{"intermediate_size": 2048, "rope_theta": 2890.0, "attn_scale": 0.125, "bias": "none", "init_std_qkv": 0.0309, "init_std_up": 0.0309, "optimizer": "muon_variant", "lr_mult_up": 0.756, "beta1": 0.9, "warmup_steps": 200, "decay_fraction": 1.0, "z_loss": 1e-05, "train_tokens": 297500000}
Each number is 128 + 32 x the weight over its row's rms, rounded and kept within 0 to 255. Layers, rows and columns count from 0. The size above them is the row's rms in percent of the matrix's.

# layer 2 attention query, 384x384, rms 0.079, rows 114-127, columns 192-255
size [115 113 110 114 118 115 113 117 111 115 119 113 116 110]
[[110 114  83 153  76 150 122 151 159 119  91  65 139 120 146  91 141 158 154 119 131 134 162 141 120  87 127 113 137 152 126  69  85 122 153 137 109  70 124 124  88 135 168 124 128 134  74 165 167 110  94 118 132 151 168 110 140 129 123 140 131 130 154 132]
 [110  91 135 133 120  87 123 161 108 120 140 117 112 152 142 156 128 149 153 203 126 149 193 148 132 116 159  72 111  89 130 117 158 109 143 140 101 166 174 116 163 138 169 107 137 108 107  95 121 110 168 183 148 151 103 135 146 138 117  86 140  93 153 132]
 [117 138 172 121 154 133 110 160 165 107 126 148 183 157 110 129 148 145 126 168 112  68  88  86 160 154 187 151 166 167 149 174 158 120 113  75 136 195 107 140 142 190  72 102 136 129  99 114 112 146 149 175  98 161 136 184 148  81 134 111 177 133 158 118]
 [128 113  86 113 158 115  97 191 120 128 128 134 103 126  92  89 139 159 101 112 120 167 128  96 128  83 112 135 176 109  97 174 133 128 130 113 157 119 135 135 164 147 123 153 165 169 152 141 153  96 157 147 126  77 118  95 137  78  87 132 106 125 149 164]
 [133 107 147 126  69 144 103 116  81 156  90 133 125 126 117 149 131 176 106 133  85 131 153 128 145 151 128 100 108 180 119 169 136 143 120 141 113  88 133  58 100 145 117 127 121 101 139 107 113 108 140 182 134 149 107 142 162 113 147 144 145  93 109 128]
 [123 113 127 101 197 129 122 130 115 124 171 112 112 122 139  79  63 118 162 139 146  89 147 105 120 137 153  67  65  80 131 150 165 142 146  98  52 108 141 120 169  96  87 118 133 130  98 118  87 118 142 123  95 150 148  71 171  92 118 162 129 182 117 199]
 [121 104 175 133 142 119 147 137 119 133  99 134 167 134  78 137 100  71 100  83 104 169 170 129 103  96 170 138 128 136 147 141 103 148 136 134  61 115  82 146 203 184 138 180  63 181 114  94 149 167 104 180 185  91 129 166 133 123  97 164 154  84 126  37]
 [140  97 123 177 104 162 157 116  75  79 125  99  99 127 131 146  99 128 105 182  94 116 153  94 112 119 132 134 106 127 165 158 105 105 102 170 147 141 125 227 125 144 142 165 198  61 140 211 154 152 146 161  93 157  78 139 159 113 197 123 143 150 178 109]
 [137 139 131 138 170 126 112  81  86 169 140  72 141  66 136 135 121 113 115  78 153  90 196 172 171 136 115  63 212 159  93  87  98 146 144 198 136 135 139 142 126 140 126 104 120  96 125 142 183 111 138 122 145  78  89 106 135 139  91 101 169  95 139 109]
 [137 209 146 145 184 130 148 113  80 151 147 156 101 116 127 140 135 164  94 132 142 167 101 132 169  98 111 172 128 106 132 107 149 133 126 181 155  93 151  96 166 143  87  84 132 130  87 107 204  91 128 133 218 102 198 103 135 143 142 150 164 163 112 137]
 [ 97 118  69 150 125 102 100 159  88 164 136  99 172 119 126 151 133 142 119 179 163 120 122 118 110 191 141 111 123 191 136 156 176  70 182 126 130 130 143  84  94 136  92 212  83 162 139 162 139 101 160 145  87 108 187 100 123 117  71 123  94 185 136 143]
 [195 181 170 104 124 138 108 141 125  95 100 124 158 114  79 129 112 160  65  98 136 174 113  99 138 114  96 115 124 118  98  94  61 166  95  72 181 141  80 155 127 122 134 125 103 143  79 106 107 158 110  66  71 124 190 125 132 167  98 148  90 131 148  80]
 [ 95  49 101  72 117 145 157 161 109 127 124  58  77  92  82  44 110 101 155 158  95 143 122 100 120 142 114 162 118 125 132 120  52 179 168 141 124 114 142 116 131 109 121 188 129  67 127 157  91 199 137 117 100  75 143 123 143 100  74  97 160  96 145 132]
 [119 132 185 103 153 154  97  80 165 125 141 183  94  90 118 108 113  67 112 136  46  98 166 127 140 162 166 171 140 118 119 158 173 110  94 149 107 179 186 129  84 104 143  98  94 120 121 180 106 134 126 183 181 124 111 132 152 166 170 193 116 173 178 131]]
# layer 2 attention key, 384x384, rms 0.081, rows 114-127, columns 192-255
size [112  98 113 107  96 112 117 115 122 119 117 118 115 115]
[[ 91 217 104 132 176 129 113 123 101  68 163  87 115 139 141  99 130 116 125 131  79  27 110  84 136 140 134 109 213 192 139 148  99 135  98 151 186  72 132 189 129 131 110 119 162 130 139  94 148 163 171 114 134 131  84 157 153  87 189  87 167 171  95  87]
 [143 163 179 228 135  96 184 125 139 128 148 111 109 120 146 119 157 142 112  37 179 156 112  85  98  94  80 131  88 133 135 121 121 125 112 145 107 121  98 145  75  74 157 104 156 126 128 164 100 103 146 145 135 147 137  95 124 140 106 106 108 188 144 144]
 [114  58 117 136 141 126 111  99  48 149 116 152 145 117 122 132 143 102  99 119 166 102  67  84 153 151 134  49  87 118  89  79 111 107 150 129 154 108  84 152 118 144  98 119 122 128 145  98  94 208 153 205 160  88 143 103 159 149 105 137 138 150 120  72]
 [133 141 130 144  79 139 146 115 163 180 177  61 154  89 115 154 157 133 175 106 128 129 132 141 124 106 134  67  79 160 184 135 107 131  66  80 135 108  67 102 114 104 146 118 112  58 110 165  89  94  97 100 163 123 136 178 149 112 133 142 137 103 137 121]
 [185 140 129 131 140 139 134 128 169  86 138 129 125 107 148 112 148  82 153  99  59  91  80  76 103 128 147 133 119  61 104 142 130 157  98 147 194 142 115 142 132 106 156  59  93 104 186 102 100 140 113  94 156 149 149 101  65 153 107 111 159 139 142 147]
 [118 135  70 107 101 104 127 129 131 163  60  99 153  92 122 109  81 150 164 137 153  86 128 170 160 140 165 115 141 108 191 199 121 116  83 172 120 193 143 137 115 156 150 138 121 124 116 104 121 134 128 102 172 156  64 147 110 156 145 121  98 145 143 135]
 [124  81 123 137 109 114 107 170 117 167 138 157 130  91  84 100 125 158 132 135 150 166 103 149 157 183 118 119 119 211 125 147  62  86 147 105 101 141 168 114 163 165 170 132 162  76 100 133 146 139 117 110 112 132 132 155  51 163  88  54  42 154  80 156]
 [167 124  90 117 140  91 130 102 134 202 169 113 126  78 137  93 146 191 118 167  86 137  99 129  52  57 169  99 145 133 129 134 177 101 146  24  90 147 151 134 123 128  88 140 108 165 118 128 157 110 143  70 156  69 199 120 113 161 105  84 165 131 126  96]
 [154 128 131  41 113 121 152  81  80 111 148 138 128 108 105 151  78 139 164 132 108 131 146  81 130 167 101 140 103 101 122 135 150 131 111 183 134  91 135  60  88 114 150 153 107 124 134 174  91 162 126 107 124 139 122  99  41 151  93 105 147  96 122 103]
 [ 59 127 169 127 145 109 145 100 201 107 138 145 138  76 188 145 128 147 119 168 125  82  94  84  90 143 126 100  90 137  49 158 163  86 173 101 149  92  99 141 111 131 143 159 151  84  76 136 117  84  87 129  60 148 147 106 179 114 114 103 164 127 131  96]
 [105 134 131 127 151  88 112 121 225 133 203 135 105 180 135  79  74 176 119 144 131 169 150 194 110  75 150 110 168 151 185  94  83 121 192 180  80 106 130 101  92 101  66 107 211 127 102  69 140 107 143 146 160 151 123 160 123 177 119 134 132  62 110 126]
 [148  99  45 168 107 132 129 129 108 135 188  87  58 136  94 112 127 141 129 129 128 114 100 161 165 126 140 115  82 151  57 135 106 126 184 151 133 156 159 134 131 164 131 156 130 159 152 131 110  62  96 178 123 132 182 139 153 147 182 147 163 154 112 148]
 [115 134  44  66 148 136 182 109 140 139 140  92 113 152 160 187 123 100 134 164 125 146  87 129 164  84 182 135 146 134 145  99 180 116 123 110 145 119 163 144 131  78 145  87 178 158 153  94 173 137 106 160 125 141 106 131 128 182 141 176 109 183 151 122]
 [110 113  82 131  92 173 165  86  61 124  93  71 115 107  95 131 118 159 112 138  84 189 104 137  93 153  94 101 147 121 142 118 129 116 122 113  87 109 121 151 178 189  68 102  97 128 107 136 119 126 137  98 131 168 110  88 139 125 133 124 160 112 117 135]]
# layer 2 attention value, 384x384, rms 0.0932, rows 64-102, columns 192-255
size [119 117 118 115 129 119 118 115 124 122 125 124 123 115 125 117 128 119 121 122 114 121 124 114 121 115 119 121 115 119 120 125 126 135 124 123 125 119 129]
[[176 184  63 171 122 115 132 114  73 152 135 103 165 108 152 123 113 112  77 142 115  89 103 112 182 138 159  92 110 103 109 138  82  54 170  92 155 154 185  64  93  74  83 140 115 115  91 136 145 162 159 178 126 153 112 162 173 216 156 117 160 131 214 131]
 [105  74 187  85 123 101 109 114 151 170 168 169 162 116 180 116 180 159 107 108  87  92 125  96 116 120 141 125 186 130  95 115  85 107 130 155 159 162  91 116 113 113 107  62 112 123 155 136 115  83  84 154 139 111  93 139 138 103 108 120 149 109 131  91]
 [ 59 151 137  97 157 200 136 103 114 107 143 129 148 146 159 134 105  94  98 104 130  86 141 127 147  83 171 136 128 151 123 137 164 158 151 119 117 131 163 173 152 180 167 139 112  49 124  96 167 167 140 152 160  80 140 156 135 103 135 143  70 132 118  83]
 [145 160 120 156  85 156  64 161  78 144 100  89  98 169 160 111 141 190 102  72 173 163 135 161  88 143 140 103 148 129 114 150  82 132 188 156 117  78 106 105 121 152 112 145 101  91 136 175 130 173 106 116 129 150 126 181 162 125 119 118 163 127  85 112]
 [ 95 119 113  89 113 125 140  92 158 160 160 110 128 107 127 109  70 122  81 117 115 146 134 182 106 124 140 117 157 150 145 126  95  99  92 151 141 151  94 139 129  85 139 146 104 105 164  92 113  88 117 151 176 140  79 107 146 172 105  94 119 190 102 117]
 [137 141 118 164 150  98  87  97 163 149 124 114 176 124 166 169  98  90 116 131 131 124 103 132 113 119 157  98 113  88 157  97 121 131 143 111  58 130  88 171 148 182  94 135 172 151 132 105 128 123 120 140 144 104 168 134  95 101 141 114 163 115 172 137]
 [110 147 133 160 200 102  94 108 127 138 152 143  84 144 150 118  98 120  59 156 134 147 145 171 165 150 130  93 105 157 109 127  87 166 143 101 156 147 159 115 132  77 139  58 119 101 116 132 138 110 200 192 113 111 121 133 143 112 143 104  90 128  97 119]
 [122 118 171 125 125 143 190 186 129 189 104 114  77 135  93 126  42 118 120  86 129 143 172 135 130 130  76 140 168 122  81  97  59 143 173  95 110 152 140  85 112 144 158 152  86 168  99 125 120  74 150 142 160 156 124 189  99 138 125 180 116 146 169 138]
 [ 95  82  96 167 135 153 148 122 121 181 157 104 162 184 124  57 159 103 201 158  92 103 107 105  97 111 131 103 141 175 126 161 125 105 161 172 128 144 171  86 142 164 128 130 125 161  73 172 179 119 143 117  96 169 164 218 124 145  92 140  99  88  73 150]
 [ 85 138 135 164 190 134 110 124  89 100 159 146 113 128 116 142 108 115  86 133 126 111 142 143  79  87 100 162 122 124 120 179 145 138 124 145 120 133 123 121 141 116 116 143 130 139 117 105 110 129 176 198 152 137 156 140 151 143 159 114 162 132 146 116]
 [173 138 127 114 100  98 149 138 178 164 111 168 116 130 127 147  52 165 114 130 133 133 157  97 101 116 139 137 145 171 140 109 104 139 163 202 143  64 112 176 173 112 141 172 112 109 173  76 110 112 124 150 159  98 104 142 146  82 137 163 153 162 154  92]
 [140 138 115 119 110 119 138 170 126 178 134  72 109 141 100 155 111 136 100 161 141 125 108 188 154 122 110 151 183  96 118 104 153 147 148 130 154 167 115 127 128 112  96 126  76 121 114 119  73  49 107  98 120 121  96 152 132 104 162 170 100 133 137 113]
 [117 114 118 114 111 114 148 153 183 157 163 133 150 124  94 101 148 174 214 167  92 141 152 144 106 141  54 114 181 116 134 151 133 103 119  48  93 143 150 131 137 149 101 162 113 123  77 108 119 118  77 107 163  58  76 141 108 153  94 153 174 126 111  86]
 [129 145 163  94 113 127  92 159 153 142 160 126 111 116  64  87 122 139 113 116 133 130  97 106  88 166 108 104 152  89 147 142 165 148 105 122 105 103 115 143 110 153  95  45 138  80 111 118 135  88 146 123  80 108 147 168 165 117 175 103 128 137 102  92]
 [141 138 126 183 117 103 135 166 106 125  85 155 198  41 101 107 188 111 124 161 144 135 155 101 115 104 130 116  99  62 108 118 145  58  96 102 171 133  88 171 157 124 116 122 140 136 124 150 124 152 123 149 127 158 131 134 139 146 144 193 134  66 103 124]
 [114 159 150 126 142 144 146 145 191 136 111 164 179 125 133 117 104 162 151 139 121 133 184 112 130 189 140 103 171  97 119 137 109  87 136 126 193  93 100 130 107 171 122 112 137 173 149 143 102 194 131 144  97  95 126 121 134  80 102 164 113 134 146 130]
 [175  97  96 137 136  90 144 165 140  99 149 118 163 132 107  71 106 116 162 103 130  45 170 139 194 145 153  89 124 141 121 160 169 169 146  92 144  79 100 101 155 161 158  70 138 145 155 123  79  78  93  95 125  99 122 113 140 105  80 155 137 140 200 118]
 [124 125 159 191 138 134 153 156 136 175  96 145 115 139 165  73 113 139 132 132 111 133 135 154 109 105 115 105 145 113 100 151 149 152 136 129 171  79 170 154 180 122  78  77  79 163 156 117  94  82 159 127 125 198 159 118 145  94 131 170  76  75 161 136]
 [111 106 205 153 120 136 160 155 111 105 144 146 131 155 113  91 104 125 194 111 123  93 113 150  93 162 116 105  92 122  92 125  89  64  70 142 155 144  59 140  90 132 103 144 124 138 192  91 151 138 105 141 136 136 125 135 110  82 109  51 194 113 107  80]
 [115 116 108 154  75 174 125 148  98 155 150 113 112 112 180 105 169 132 173 192 157 134 153 139 167 100 103 104 113  62  79 225 191 134 169  93 132 131 122 181 106 112 118 134 101 111 140 114 131 161 165 125 136 112 136 148 140  92 148 180  94 133 117 125]
 [197 146 167 155 132  99 156 162 124 157 134 106 119 124 117 157  96 173 168 146 144 107 147 143  71 108 106 134 102 120 129 115 123 106 129  41  45 154 125 144 196 102  91 127 198 133  91  76  90  93 108 135 152 120  55 145 133 150 157 124  83 164 111 110]
 [115  71 106 131 120 145 156  93 158  60 105 112 146 160 101 142 124  90 167 120 161  93 160 140 145 143  95 143  98  99 140  93 177 131 137  87 117  73 129 177 110  86 112 161 154 152  88  93  89 196 168 174 141 124 153 128 133 120 178 134 129  78 150 126]
 [162 121  93 152 118 160 159 134 131 161 147  95 125 164 158 100 140 152 119 100 165 147  74 159 137  75 131 134 107  43 162 158  88 145 142 160 149 161  89 149 111 136 173 127 176 100 170  90 163  81  81 122 142 150 151 142 120  93 118 117  79 134 147 115]
 [151  88 143 125  95 160 200  95 194 103  40 127  75 130 207  65 149 128 147 170 139 132  70 178 138 153 135 155 115 119 131 119 163 112 105 160 107 107 167  77 104  92 165 144 112  79  61 114 162 166  83  50 177 115  77 153 120 152 132  85 105 189 111 107]
 [100 155 123 123 181 135 118 103 133 185 126 140 104 159 133 164 145 109 120  83 125 163 160 141  86 152 136 132 157  87 114 213  96 168 164 114 158 124 137 113 145 105 212 112  81 149 115  96 168 195 109 166 162 160 139  88 119 125 125 161  90 131 130 129]
 [198 139 137  61 135 126 120 136 148  48 102 153 138  53 102  91 100  96 183 162 124 157 121 142 173  48 142  68 156 156  84 121 134 179 158 127 144 141 140 150 172 158  65 128 108 125 129 129  91 122 164  74  76 188 145 124 140 106 140 104 180 126 126 147]
 [ 84 117  76 149 127 112  89  90 121  65 172 148  62 155 148 122 139 138  78 113 141  79 126 154 142 165  73 122 147 141 140 110  94 103  82 133  80 157 160 143  83 197 132 111 110 126 130 123 147 120 128 174  92 106  54 125 107 199 120 176 109 136 147  72]
 [134 134  64  72  95 177 168 116 108 133  98 181 169 112 156 135 104 128 133 168 142 148 128 126 113  77 183  91  60 113 125 110 128 137  95 150 166  85 174 125 133 133 169  60 129 106 131  74  43 161 158 173  94 101 111 124 128 119 116 163 118 134 134 205]
 [167 105  65 145  89 120 152 100  79 117 109  89  48 120 127 147 151 190 152 125 123 188  98  92 103 126  86 191 137 168 163  96 174 133  64 147 175 103  80 184 126  86 159  94 124 148 158 168  69 131 181 147 167 142 108 153 113 133 179 109 115 115 124  50]
 [ 71 139  81 140 108  40 125 137 147 106 150  71 155  71  69 100  67 144 152 148 164 114  67 165 143 133 142 121 141 152 119 126 155 192  92 109  72 137 149 140 141 102 119 122 124 162 100 122  83  81 147  97 125 128  48 106 154 126 100 123 144 109 171 143]
 [107 147 177 100  73 148 102 163 104 124 127 120 112 131 127 119 130  71 170 107 175  85 106 148 174 123  40 150 127 114 115 147 148 133 110 102  95 134 149 197 163 179 101 150 136 165 147 142  99  93 140 122 117 149 159  98 102 117 149 140  73 133 104 187]
 [ 80 151 160  94  98 167 156  92 165 118 185  91 100 200 113 102 170 145 122  92 217 109 168 141 125 154  81 139 175 141 137 184 122 135  70 146 117 107 153 103 139  83 139 147 172  87 128 181 171  58 121 105  73 143 153 142 133  84 121 127  38 121 105  89]
 [201 111 145  46 104 143 117 164  73 177 159 128 153 136  93 138  96 144  77 127 158 160 146  99 164 152 171  96  93 119 115  95  64  84 141 107 141 163 173 123  95 124 112 178 121 154 139 116 155  93 144  78 105 134 134 108 140 164 110 125 160 116 121 135]
 [132 147  86 113  98 105 153  68 129 118 148 146 142 159  95 140 206 132 113 122 130 133 152 100 166 121 165 135 112 216 161 111 145 159 174 155 157 142 136  99 149 112 141 103  86 131 144 180 153  79 124  93 104 128 173 192 124 143  76 157 184 134 124 174]
 [116 130 131 155 138 156  88  70 176 106 159 116 164 123 135 109 177 130 132 110 125 199 101 120 103 120 110 153 177  82 100 154 134 147  71 127 169 113  99 144  89  85 135  86 106 165  96 123 120 150 182 176  80 164 167 126 167 155 115  94 119 132 119 173]
 [ 93 102  88  84 131 166  96 121 126  92 101 141 104 125 149 129  87 131 169  96 152 128 135 224 133  96 119  89 148 115 124 107 190 163 149 163 119 152 114  96 117 119 155 168 110 110 129 122 150 139 146 173 168 144  93 150 137 166 149 124 145 137  55 113]
 [156 103  89 151 160 138  91 154  89 211 102 111 148  69  92 150 121 148 234  96 131  94 107 143  74 123 129  94 149 209 180 128 147 127  94 172 141  97  69 164 103 125 192 124 149  66 113 107 102 166  84 104 183  56 169  98 146 127 141 128 130 167 125  68]
 [179 142 111 137 117 119 128  68 121 140 114 114 147  78  84 163 114 149 143 143 178 120 139 166 101 109  95 139  42 129 129 154  99 100 123 117 110 116 170  99  79 112 142 199 131 169 165 120  84 160 107 112 147 126 133 124 129 113  98  82  86 119 160 123]
 [114 195 118 132 127 127 133 104 128 130 121 139  82 143  95 115 201 124 143  86  97 181 130 152  99 135  85 125 132 101 133 156 139  93 123  79 147 113 148 117  83 122 106  59 104  99 141 146  79  95 114  74 170 153 121 187  88 145 128 106 114 157 136 160]]
# layer 2 attention output (transposed), 384x384, rms 0.173, rows 64-101, columns 192-255
size [119 120 114 118 119 112 119 115 120 116 123 119 121 121 118 118 117 127 123 108 118 114 123 118 117 119 123 121 119 120 115 127 128 120 124 121 121 123]
[[127 111 169 111  93 127 136 122 142 167 170  75  79 132 193  73 163  72 105 180 143 197  28 136 145 142 172 151 112 154 154  91 146 139 135 145 122 135  75  63 118 144 160 155 109 172 146 182  49 132 135 128  93 152 178 132 124 108  78 154  99 109 162 120]
 [159 168 127 171 127 145 137 159 144 117 149 146 117 155 108  75  96 166 180 132  82 100 112 100 147 145 186 141 118 116 121 105 140  87  76 162  92 111 130  95 115 165 130 136  70 112 117 107  98 123 142 163 148 113  99 144  87 142  81 119 102 176 115 197]
 [113 115 126 144  71 139 132 178 119 155 150 129 145 157 118 197 114 177 135 156  89 171 113 174  95 127 112  91 109 104  83 152 150  89 160 129 158  62 150  94 128 104 135 110 136 109 137  84 149 120 125 192 102 122  95 125 182 113 171  72 111 117 104 126]
 [106  96 158  71  99 143 144 119 175  84 102 129 135 155 138 177 102 135 138 137 159  80  99  66 112 142 116  79 139 143 109  70 181 151  66 153 138 108  91  98 147 126  95  91  91 171  69  87  78 106 119 145 180  98 118 146 142 106 129 127  78  83 134  86]
 [178  93 142  79 175 120  84 138 123 115 123  93 104  95  52 105  99  94 144 148  89  79 112  91 114 117 115 119  99 147  46 190 119 136 141 142 136  74 129 159 171 152 151 132 173 107  94 185 129 114 107 131  89 189 107 145 214 133  98 129  81 189 201 117]
 [131 138 128 104 143 111 170 170 139 149 175 123 158  36 108 151 128 106 107 182 147 207 118 146  93 129  70  62 151 161 129 171  99  74 115 146 143 149  99 159 147 118 144 119 134 137 138  66  79 118  68 148 102 148  90 174  81 124 119 169  95 107  73 201]
 [139  79 105 181 108 150 172 150 130 102  85  37 144 132  74 121 158 180  72 137  80  67 205 148 119 111  94 118 208 101 105  78 146 145 224 162 149 131 134 125 171  85 145  72 121 120 151 167  97  99  70  93  87  78 115 111 120 100 115 164 122 142 122 113]
 [123 181 130 111 107 108 182  81 177  79 161 148 131 115 118  69 101 121 147  91 138  89  92  98 134 183  93  71 139 112 109 180 129 147  60 181 116 116 211 101  51 133 135 113 154 178  74 104 163 153 114 107 141 106  62 130 165 164 161 113  37  88 134 171]
 [104 138 179  91 135 181 175  81 116 120 131 155 116 119 127 176 140 106  96 175  81 123 122  87 180 102 160 181  79 139 106 159 137 130  89  68  81  97 144 150 143 142 143 139 125  92 143 107 104 176 160 136 153 146 145 116 153 122  85 141 112 128 137 166]
 [131 127  84 147 202 140 190 142  80  90 108 104 127 153  60  28 114 141 127 203 189 103  98  99  78 125 141 112 126  90 143 106 116  94 127 122 161 111 128 167  97 150 140  98 198  96 125 141 108 123 194 154 109  94  82 135 142 113 120 148 144 158 105 110]
 [108 124  90 119 120 132 130  81  73 123 154 118 112 119 139  41 154  93 206 132 101 137  90 136 191 180 131 143  54 159 125  98 189 152 137 113 143 154 174 137 150  67 129  99 157 180 155 112  61 141  96 100 113 164 102 150  31 143  98  79 117 136 130 235]
 [146 154 114 162 148 117 125 146 116 155 126  89  99  92  66 166  89  70  72  85 143 108 120 117 143 180  95 150 115  80 109 150 107 187 165 134 143 180 167 124 185 188  82 178 127 163 106 148 153 166 135 165  72 147 110  88 118 101 172 119 132 134  96 136]
 [118 177 141 124  70 126 134 115 137  92  92 141 122 150 127 193 155 203 118 116 107 185  96 139 159 188  85 114 127 130  84  85  60 155  80 149 180 102 104 121 122  89 112  90 139  98 131 116 134 128 173 116 103  71 137 139 132 167 133 106 137 120 167 130]
 [198 105 126 155 119 110  97  93 125 102 111 126 169  93 103 148 137 146 178 165 121 108 192 162 120 154 121 116 204 124 102 133  70 131 135 136  93 203 165 113 108  89 150 136 159 109 186 156 112 171 130 127 176  81 192 141 150  87 145 142 126 121 127 160]
 [191 112 140 139 103 146  91 137 151 123 164 102 112 154 180 204 122 112 147  84  93  55 138 116  96 132 111 227 100 164  91  92  79 162 122  75 110 137 131  79 131 148 124 102 161  72  78  97  93 108 142 143 160  98 125 130 200 127 133  84 173 135 139 163]
 [107 152  69  96  83 116 108 114 127 157 137 123 107 147  93 131 129 165  62 163 158  52  91 153 168 145 122 125 101 221 159 114 147 119 110 148 145 128 123  83 110  40  92 110 156 171 109 116 151 155  90 126 137 142 181  78 140 155 108 135 139 142 118 181]
 [122 143  94 144 144 165  62 117 129 114  59 144 167 129 191 141 110 171 171 167 109 103 132 150  77 138  97 115 167 144 101 161  88 140  83 167  96 112  57 112 150  81  93 128 175  66 104 110  98 115 126 165 135 213 131  96 202  84  55 126 147 148 100 100]
 [157  97 133 107  93 113 233 193  67 152 104 146 128 166 115 148 153 155 155 102 112  76 105 160 173 169 174 109 129 156 151 118 166 160 176 150 101 147 171 179 138 124 131 103 107 116  81 154 126 106 117 216 154 121 137 126 125 136 130 194 149 116 173 155]
 [152  95 184 127 170 130 126 133 142 165 127 171 111 139 134 175 104 107 105 127 104 133 111  77  70 135 200 167 109 102 151 131  88 208 218 140  62 121 178 141 159  96 142 141 135 121 149  77  88  92 114 113 124 128 136 180 146 141 164 120 124 134  87 127]
 [107 143 127 135 122 104 126 127 103 127 128 122 135  99  57 174  96  96 122 122 190  98 205 132 100  73 148 176  41 130 144  44 159 111 172 121 124 165 156 125  96  93 132 149 129 147 145 167 137 118  95 157 122 184  87 126 178 114 102 145  64 133 167 101]
 [103 172  69 106  48  81 149  62  95 182 150 174 128  92 117 167  71 186  84  96  86 144  83  93 165 131  98  94 121 126 104  58  78 156 101 163 130 131  90  87  88 150 120 139 142 168 122 136  53 139 160 192  62 160 126 160 136 127  99  60 117  54 168 105]
 [120 142 156 151  73  71 137 195 107 123 141 135  67 120 183 255 119 162 114 127 128 151 131 122 153 124 120 129 136 111 181 139  96  86  86 131 114 113  88 110 109 127 133 134  84 111 121 178 191 149 154 135 148 108 160 161 102 117  78 140 117 108 103 146]
 [137 136 207 136 175 110 124 127 136 112 130 109 124 178  91 126 148 110 145 113 137 208 117 133 167 143 125 149 189  97 127 121 176 126 115 104 103 106 196  82  91 169 157 124 137 133 128 114  70 156 107 189 157 161 101 145 155 124 105 130  94 182  53  29]
 [ 93 137 127 210 115 135 159 173  52 165 144 101 177  88 204 133 154 110  77  96 130 137 171  50  69 145 130 118  87 116 106 125 161 157  84 128 109 167 126  68 106 140 136 133  86 185 165 135 182 143 185 102  79 131 103 133 160  93 139 118 139 100 146 132]
 [161 126 120  74 124 108 200 148 125 141 146 130  89 152 103 161 209 117  95 154 113  76 132 220 105 143  88  71 169 133 113 122 174  93 110 132 142 196 124 184  89 137 123 153 143 139  65 174 175 174  95  92 108 143 168 176 128 120 124 152 144 103 160 145]
 [140  91 176 129 110 121 103 147  83  98 118 132 114 163 134 185 138 123 141 130  71 146 171 106 137 132 148 177 101 160 191 126 115  91 124 166 162 140 131 115  71 142 113 127  77 187 127  90 114  89  99 129 153 113 165  90 108 128 142 171 140 145 146 138]
 [ 89  89 204 148  83 165 103 113 135 149  93  90 145 152  53 164 156 167 160 124 104  86 168 117 135 172 132 128 131  69  76 120 141 141 192 155  81 137 158 117 204 104 160 142 140  94 118 131  83 142 150 181 149 151 124 143  88 121 152 148  98 128 148 147]
 [ 95 111 129 175 108  45  97 142 119 136 116  99 100 114 155 148 179 180  78 138  71 128  90 120 120 133 131 133 106 162 147 172 205  62 133 125  97 113 165 105 121  66 138 151 107 118 163 156 112  96 112 130 146 106  99 160  64 158 148 140 126  73 142  55]
 [134 130 181 136 117 101 179 139 109 163 104 108  76 144 112 174 112 170 114 102  73 110 136 130  74 138 140 140 119 118 168 105 166  64 163 188 150 191 112 144 119 185 112 129 185 126  72 111 168  93 141 141 123 116 136 114 133 125 142 148  73 130 193 197]
 [151  80 125 140 180 156 149 113 103 156  93 128 128 104 135 129 151 120  39 141 128 158 110 137 124 106  95 103 110 178 104 109  54 159  99  62 106 116 176 140 151  99 151 148  61 131 119 128 119 131 116 119  63 111 160  63 116 137 100 131  88 191 118 102]
 [102 169 179 128 158 139 137 114 158 171 164 148 136 148  84  78 127 151 157 130 144 141 131 106  98 111 112  82 143 150 136 155 115 175  43 201 123 115 140 108 180 167 158 153 164  90  93 165 199 124 131  94 112  99 146  73 203  99 121 108 161 126 142 120]
 [108 156 239 121 131 143 117 164 149 142  69  89 161 125 159 170 186 137 100 117  84 110  94 119 135 125 115 109 107 104 140 155 110 130 158 150 145 111 116 144  82 160 144 125 148 128 143 109 171 133 114 120 134 115 110 111 187  86 133 144 127 158 213 100]
 [137 117 146 121 149 145 109 110 104 159 163 139  91 122 146 187  94  90  29 157  74 137 124 208 141  78 142  71 139 158 120 149 141 143 140 150  62  91 138 124 147 118 129  88 153 174 156  90  85  64 143 190 133 149 132 146 144 171 131  63 149 156 109  98]
 [ 89 121 103 131 165 136 133 197 134  76  99 113  99 140 187 157  91  73 155 105 150 181  74 167 148 143 130 130 145 102 155 141  91 112 164 205 181 135 146 139 134  96 131 108 163 139 159  92  93 161 165 121 138  79  87  95  51 128 137 154 136 132  75 128]
 [172 111  84 159 107  87 140  90 114 158  96 157 103 139 128  87 133 225 150 178 181 148 104 142 122 167 168 148 127  90 180 145 157 130 175 177 203 131 116 110 157 108 146 136 160 150  71 136 159 157 196 162 121  55 109 157  85 148  97 150  89 115 129 111]
 [ 98  75 146 111  94 235  73 132 162 138 133 155 123 123 133 139 168 155 106 117  94 114 147  85 122 118  87 151 163  91 124 130 136 165 224  98 166 152 205 138 172 148 139  92 124 187 193  55  79 158  97 111 134 203 198 105 157 108 100 171  96 110 124 151]
 [103 180 123 127  91 139 125 121 169 150 102 162 127 118 124  84 185 135 185  97 124 176  71 159 150 157 116 120 160  91 168 100  55 132 165  65 151 197 109 101 108  88 169  91  75  74 183 110 125 171 163 115 107 148 178 177  73 148 120 120 124 171  96 100]
 [117  84 130  48  99  95 148 204 109 142  84 161 146 168 190 106 134 101 128  61  78 101 144 156 131 158 106 166 190  78 107 106 142  87 151  73 149 145  94 116 136 122 152 149 130  92 175 130 140 127 111 157 170 110 132 154 134 112 179 117 135 151  78  83]]